config.toml
n_layer = 10
d_model = 128
n_head = 2
n_kv_head = 2
head_dim = 64
d_mlp = 512
vocab_size = 8192
activation = "squared_relu"
norm = "layernorm"
norm_place = "pre"
norm_eps = 1e-05
positions = "rope"
rope_base = 500000.0
rope_fraction = 0.5
qk_norm = false
attn_scale = 0.125
bias = "none"
tie_embeddings = false
parallel_block = false
init = "uniform"
init_std_qkv = 0.0506
init_std_o = 0.0506
init_std_up = 0.0506
init_std_down = 0.0
optimizer = "adamw"
lr = 0.00364
beta1 = 0.95
beta2 = 0.98
weight_decay = 0.0
lr_head = 0.0054
grad_clip = 1.0
warmup_steps = 251
schedule = "wsd"
decay_fraction = 1.0
decay_shape = "linear"
final_lr_fraction = 0.0
batch_tokens = [16384, 32768, 49152]
seq_len = 1024
doc_mask = true
train_tokens = 153900000
steps = 5192
dataset = "wikipedia_en"
Each number is 200 + 20 x the weight over its row's rms, rounded and kept within 0 to 999. Layers, rows and columns count from 0. The size before them is the row's rms in percent of the matrix's.

# layer 2 MLP down (transposed), 512x128, rms 0.127, rows 118-130, columns 0-127
034,177,197,218,204,230,204,190,214,190,200,201,208,170,213,211,202,179,182,205,184,199,187,212,195,222,212,240,193,199,231,199,193,208,229,214,166,177,192,221,212,226,182,218,186,206,208,206,177,192,176,210,187,178,153,201,190,187,228,193,228,195,201,210,239,199,229,216,201,188,171,179,191,181,227,185,166,179,195,212,235,174,172,214,181,201,179,228,183,169,181,193,222,217,159,163,195,184,250,182,206,168,156,200,215,229,220,186,212,219,201,201,201,174,176,217,195,235,235,213,198,194,209,236,176,202,188,193,190
125,206,237,234,190,182,178,188,183,178,175,210,193,233,196,225,179,187,206,202,221,180,198,210,176,211,203,192,220,236,192,157,206,201,204,188,178,222,193,196,256,185,214,163,206,196,210,161,185,225,233,184,237,194,183,185,206,205,182,212,222,183,179,202,174,202,200,216,180,188,251,203,230,201,178,218,209,212,183,230,183,197,224,212,181,230,177,187,183,182,170,226,210,200,206,195,208,171,221,199,184,180,206,208,172,207,202,198,207,243,228,195,195,222,217,208,178,207,175,214,231,161,196,186,192,176,199,178,184
140,171,231,196,186,215,196,181,220,199,196,217,182,189,187,211,209,182,210,194,166,224,158,208,210,210,178,214,221,211,229,206,197,194,228,183,204,193,243,201,192,204,199,204,177,190,192,218,175,191,233,191,180,205,232,190,161,193,215,187,200,213,204,197,194,238,183,221,218,110,196,206,198,240,187,187,220,172,178,211,195,180,189,238,197,192,212,204,212,213,217,166,195,167,220,202,197,224,203,226,200,193,184,197,210,174,208,219,198,197,234,168,180,194,195,175,216,239,206,195,208,164,203,177,230,216,196,190,202
062,186,207,193,234,165,189,232,225,236,198,186,208,188,212,212,218,185,197,177,184,222,169,180,181,170,221,183,188,229,186,175,191,191,193,176,205,162,207,212,235,199,183,263,232,175,212,201,200,230,201,205,208,216,206,229,172,192,206,225,210,206,224,170,207,192,216,201,181,181,224,177,190,229,188,203,206,146,195,223,215,202,200,220,208,211,208,224,187,188,172,176,228,212,222,197,213,203,179,170,197,196,192,181,218,221,211,221,218,169,199,203,211,188,178,177,209,204,143,197,204,181,203,232,176,206,218,203,196
012,174,177,194,231,186,196,178,218,227,178,216,184,208,208,199,196,198,185,178,189,186,180,184,169,219,228,173,191,215,186,214,184,185,215,171,196,187,200,249,211,174,189,181,220,205,195,180,210,204,197,193,197,214,174,227,207,220,191,207,178,206,225,230,217,188,216,205,188,189,199,198,186,233,164,171,200,168,204,266,261,166,214,215,205,212,203,216,174,219,192,226,197,212,222,186,234,192,180,171,201,167,216,204,174,232,208,188,184,186,207,228,195,196,202,194,230,197,162,180,206,214,213,217,186,235,197,184,203
075,180,178,210,196,196,203,210,210,237,194,204,208,196,202,186,168,198,192,214,194,197,183,215,203,247,201,188,229,218,217,237,189,197,196,175,222,182,177,219,204,215,168,150,182,209,227,209,210,220,175,230,209,194,206,192,178,217,205,218,184,186,182,170,213,238,210,225,193,206,219,218,148,201,220,189,247,197,182,223,179,207,222,163,174,210,186,224,216,198,213,220,178,220,166,171,199,202,165,180,186,220,185,228,196,223,210,220,184,203,200,185,219,194,223,166,236,155,209,202,215,199,182,192,195,183,188,181,195
128,179,196,205,197,220,209,188,204,170,232,242,211,210,202,212,180,195,166,219,221,219,176,199,199,218,217,176,214,202,174,179,180,176,167,195,164,199,192,236,213,210,198,223,179,216,173,178,222,222,242,189,160,198,175,211,200,225,153,206,201,220,212,184,221,205,157,231,163,199,229,192,188,177,167,208,188,194,215,205,189,222,217,175,188,230,179,209,201,201,199,230,179,186,224,181,174,169,198,194,178,184,168,231,199,199,197,200,192,176,189,203,200,209,197,225,203,178,209,216,211,205,238,203,226,225,217,194,224
119,200,225,177,201,171,205,195,191,189,213,216,231,196,204,183,194,236,237,190,191,184,250,189,214,201,200,210,213,206,200,192,201,187,194,215,181,187,192,194,196,193,184,183,216,186,214,223,186,174,171,211,176,221,194,254,195,220,226,215,202,214,206,214,230,207,189,173,178,208,201,184,197,211,225,223,224,231,205,200,211,187,174,232,178,198,191,219,185,229,209,201,209,147,202,181,238,199,200,169,210,218,162,217,217,181,180,184,167,209,199,198,227,168,223,175,194,183,166,180,177,210,243,189,169,154,193,217,195
136,229,179,204,195,170,215,191,157,172,237,187,188,187,225,187,196,225,185,192,158,173,201,217,227,218,227,215,195,202,250,247,232,240,172,225,198,163,202,182,205,194,200,179,209,175,200,199,202,194,197,208,221,191,201,218,183,201,230,214,211,172,230,174,206,205,220,179,189,203,210,208,187,226,200,168,164,205,175,192,176,196,210,206,216,206,192,191,192,162,194,192,203,174,192,204,213,193,185,164,187,225,172,201,213,205,203,149,214,202,218,198,240,225,213,199,193,187,177,215,222,182,206,209,207,182,226,211,221
110,183,182,198,184,210,166,222,180,183,210,186,187,186,214,177,204,185,148,246,193,203,199,168,212,190,227,201,208,203,192,206,224,205,181,175,212,183,212,208,188,179,215,194,197,212,214,172,189,213,159,183,185,200,197,204,212,241,170,199,198,198,207,215,197,207,204,202,177,168,183,242,216,207,189,192,163,231,208,232,221,176,190,188,189,215,189,209,188,218,209,204,219,227,197,243,180,216,194,214,194,215,202,219,228,200,171,216,160,204,196,196,200,212,207,166,189,250,225,222,179,248,183,186,248,188,209,175,208
033,190,231,178,196,196,185,179,197,184,203,177,166,215,226,149,187,176,213,207,186,234,190,181,200,197,201,185,206,202,207,195,184,184,177,220,207,215,189,172,214,231,195,176,185,214,212,194,197,205,184,224,216,214,250,168,208,230,191,208,189,205,173,210,208,216,222,206,210,182,205,251,228,201,221,177,210,219,172,200,208,182,182,192,188,191,205,173,207,201,192,178,202,217,186,229,186,207,207,193,183,200,193,197,161,178,174,214,233,171,210,201,205,176,207,204,244,178,243,237,242,206,217,167,204,182,176,161,221
071,168,211,216,201,180,164,198,205,208,209,181,160,213,234,227,209,191,194,208,219,156,211,204,216,195,178,193,209,213,185,245,203,184,206,206,167,192,200,222,222,206,179,231,185,192,183,210,183,229,191,192,178,175,221,227,174,176,172,208,248,202,198,153,202,194,199,181,186,172,238,188,181,217,239,193,195,188,167,224,196,183,204,174,203,196,205,199,210,230,183,156,173,190,194,230,189,220,167,210,213,212,195,195,214,187,204,187,201,200,219,238,203,176,223,207,196,194,193,226,244,209,189,197,189,220,216,222,181
151,193,202,187,230,193,205,247,194,201,201,195,253,208,218,172,206,227,174,198,204,233,207,190,224,176,238,195,210,159,200,191,221,197,182,213,225,185,223,201,189,179,185,180,170,182,204,195,194,213,193,199,211,184,186,200,185,218,221,198,186,177,240,215,191,181,182,217,185,199,213,170,219,232,236,167,219,213,173,208,219,168,235,216,193,184,197,214,173,206,159,220,229,181,228,186,206,203,203,190,191,203,210,221,215,163,167,204,217,186,213,214,230,210,186,205,180,199,232,186,192,178,193,169,187,196,155,221,208
# layer 2 MLP up, 512x128, rms 0.146, rows 119-131, columns 0-127
116,201,211,213,190,193,214,160,200,219,195,193,207,218,214,190,200,176,199,208,179,182,205,195,208,183,185,191,219,168,222,222,181,225,185,208,201,164,197,197,205,191,207,209,189,192,219,224,174,197,183,195,197,169,241,236,163,179,217,206,199,199,180,199,197,155,256,220,222,205,183,180,192,172,219,171,231,182,213,171,207,179,205,206,196,196,268,186,225,178,235,251,207,229,188,195,203,223,205,226,162,192,197,177,205,231,183,197,172,200,183,176,187,204,198,222,188,205,204,189,183,201,185,213,207,187,228,221,193
126,208,179,192,225,208,237,174,202,207,181,212,201,225,180,205,260,203,220,244,222,177,183,204,186,211,167,198,157,190,200,213,205,187,221,185,204,181,189,167,189,208,190,226,210,200,188,195,206,212,180,200,183,220,243,187,203,232,220,175,224,201,197,219,194,174,192,192,231,193,211,176,203,178,185,211,197,195,191,188,178,176,160,202,207,182,220,182,198,218,217,209,213,215,218,211,219,164,267,229,192,185,197,204,194,208,213,208,193,238,187,230,183,159,225,209,210,211,229,200,184,203,167,179,202,190,182,195,219
070,204,207,240,209,224,218,178,226,158,179,205,178,219,163,196,222,200,211,186,173,160,199,230,203,232,182,178,170,186,202,194,223,211,199,165,163,176,230,208,166,226,200,166,175,214,228,219,185,186,174,199,218,188,238,203,180,195,222,207,216,175,199,226,180,211,200,198,226,196,180,192,207,156,232,206,209,226,166,186,182,214,195,168,182,177,194,185,200,182,236,228,224,221,185,216,207,225,211,207,197,193,204,185,201,200,176,206,191,203,190,175,187,170,204,214,217,243,209,195,194,192,177,192,211,192,213,203,204
042,173,201,219,197,255,224,167,209,181,178,206,172,192,191,157,222,185,218,187,219,175,218,194,191,158,207,173,200,183,189,209,183,212,173,206,200,183,184,159,199,188,195,198,183,183,195,224,213,216,204,214,213,197,222,220,196,189,206,187,196,171,188,184,164,190,220,220,182,174,163,186,230,185,185,219,227,215,187,174,247,220,225,207,205,206,190,200,180,225,223,205,223,205,180,217,210,207,222,188,190,192,237,205,208,206,165,229,192,241,189,224,186,180,220,176,197,233,186,201,175,179,207,204,232,215,183,228,184
089,240,208,212,183,201,200,203,215,172,207,219,198,238,207,202,231,199,224,188,189,206,169,210,171,207,203,206,175,172,177,210,186,197,193,221,207,191,186,165,199,194,187,191,189,215,168,151,203,222,181,212,197,221,220,195,229,206,205,220,208,216,204,201,204,174,172,185,186,238,176,166,212,185,194,246,235,172,218,218,192,174,186,195,214,154,204,216,159,198,193,203,218,218,194,203,208,191,256,224,204,203,209,193,183,228,194,192,212,188,181,167,168,209,208,214,212,222,207,216,150,167,205,208,202,222,233,206,200
115,217,188,198,231,235,273,198,196,183,214,193,202,215,190,170,219,204,175,211,154,184,193,175,225,223,193,188,194,199,191,217,200,218,223,231,207,191,180,217,194,195,224,228,207,218,223,177,210,186,145,211,185,173,236,190,183,196,229,185,191,182,204,186,194,212,216,166,246,221,211,205,195,176,196,203,175,222,191,185,228,217,198,190,223,173,202,214,173,186,192,204,178,201,199,189,208,228,209,205,202,182,202,241,226,197,220,214,149,197,174,194,192,174,214,218,171,198,194,192,176,227,215,200,191,197,212,210,199
132,190,190,225,181,192,257,190,219,206,229,210,171,182,184,171,212,176,186,191,187,189,207,172,229,216,186,206,211,179,210,197,226,253,162,208,182,201,200,199,207,231,221,197,141,193,195,180,222,212,208,198,183,183,209,173,197,200,243,191,201,197,194,201,194,162,248,218,216,204,173,175,221,192,181,181,172,188,217,211,227,171,205,241,208,177,215,177,204,205,217,195,200,234,213,179,214,227,223,217,225,193,212,191,221,229,205,208,177,216,196,200,216,206,198,180,200,214,191,201,180,215,183,239,205,194,215,199,184
134,207,220,203,184,203,218,186,196,184,216,197,202,192,185,166,200,163,208,203,163,204,215,209,239,192,207,203,205,161,184,219,211,231,166,231,219,211,191,176,191,228,221,184,164,211,219,225,181,192,191,214,210,216,224,180,180,207,204,194,209,189,203,253,194,223,192,189,251,238,170,169,199,168,215,213,240,233,218,173,221,169,232,205,203,165,199,189,205,190,190,205,190,223,207,216,219,216,215,202,204,211,205,219,205,191,199,226,193,224,157,179,213,184,185,214,210,238,165,205,205,221,201,207,187,180,203,202,176
118,220,193,213,184,205,193,183,224,171,170,219,193,227,134,189,200,192,179,209,193,222,184,183,228,187,175,189,205,178,167,222,208,211,212,218,199,220,177,185,190,174,226,186,215,237,188,240,191,190,210,207,194,178,208,190,218,188,186,181,211,202,196,211,193,213,185,207,229,202,195,225,173,194,172,229,194,187,180,206,231,214,200,204,182,178,219,192,199,204,183,181,211,233,194,209,228,234,195,195,168,168,206,199,216,206,228,208,193,205,220,210,210,185,240,192,194,207,214,199,156,237,170,224,189,165,260,218,215
045,203,190,224,216,219,256,193,207,183,207,212,216,196,169,182,244,192,192,167,195,158,178,183,191,227,204,186,207,206,179,180,213,213,169,208,194,198,181,166,164,204,199,200,157,201,222,224,191,209,172,195,231,204,204,181,181,208,198,172,196,163,167,207,186,202,211,213,205,214,211,223,243,184,191,193,195,216,173,178,186,231,198,235,177,196,214,172,210,195,215,205,216,204,187,219,207,203,235,217,208,211,233,221,195,172,179,221,207,182,190,193,215,153,193,176,222,223,182,225,186,193,187,217,212,201,206,242,224
077,210,189,248,182,242,200,154,223,196,204,187,147,206,183,197,192,207,229,233,202,218,194,198,200,252,175,221,208,186,216,206,200,208,208,200,184,185,217,179,195,244,230,209,179,177,175,182,189,180,204,213,206,188,251,191,205,210,207,175,179,186,184,206,183,209,216,187,218,231,168,205,179,184,216,204,218,191,208,192,227,218,176,195,206,158,220,222,222,248,200,200,197,187,194,188,204,194,201,204,188,181,202,187,215,186,191,193,174,205,165,186,171,192,187,189,225,233,208,201,178,216,223,241,203,196,180,206,223
151,221,202,193,199,197,214,188,227,214,199,201,147,184,178,213,223,208,222,176,187,192,216,187,221,237,184,222,213,188,186,211,212,207,212,158,225,184,211,189,156,214,225,200,194,218,218,182,213,177,195,190,177,181,222,177,149,179,220,186,190,193,202,199,195,181,234,183,211,217,198,177,195,183,189,202,187,209,226,196,219,170,225,223,219,154,234,189,234,203,227,188,177,236,204,233,214,211,213,199,206,208,202,220,216,230,223,195,184,200,145,180,218,210,223,200,173,202,206,209,200,211,183,209,213,195,231,216,164
059,231,194,247,202,232,213,184,206,204,173,229,204,201,167,192,246,179,201,189,206,170,218,211,186,206,182,191,186,180,165,228,207,229,187,190,184,200,202,189,197,218,202,171,206,177,226,223,169,192,195,199,189,173,220,206,178,209,223,212,207,158,194,228,165,204,231,222,215,216,192,202,219,184,205,219,203,208,208,197,181,195,208,172,162,197,226,191,210,219,209,197,224,219,180,237,213,222,227,208,178,195,238,175,188,182,169,218,196,224,175,188,204,201,246,177,218,252,197,211,171,200,181,197,212,194,208,214,213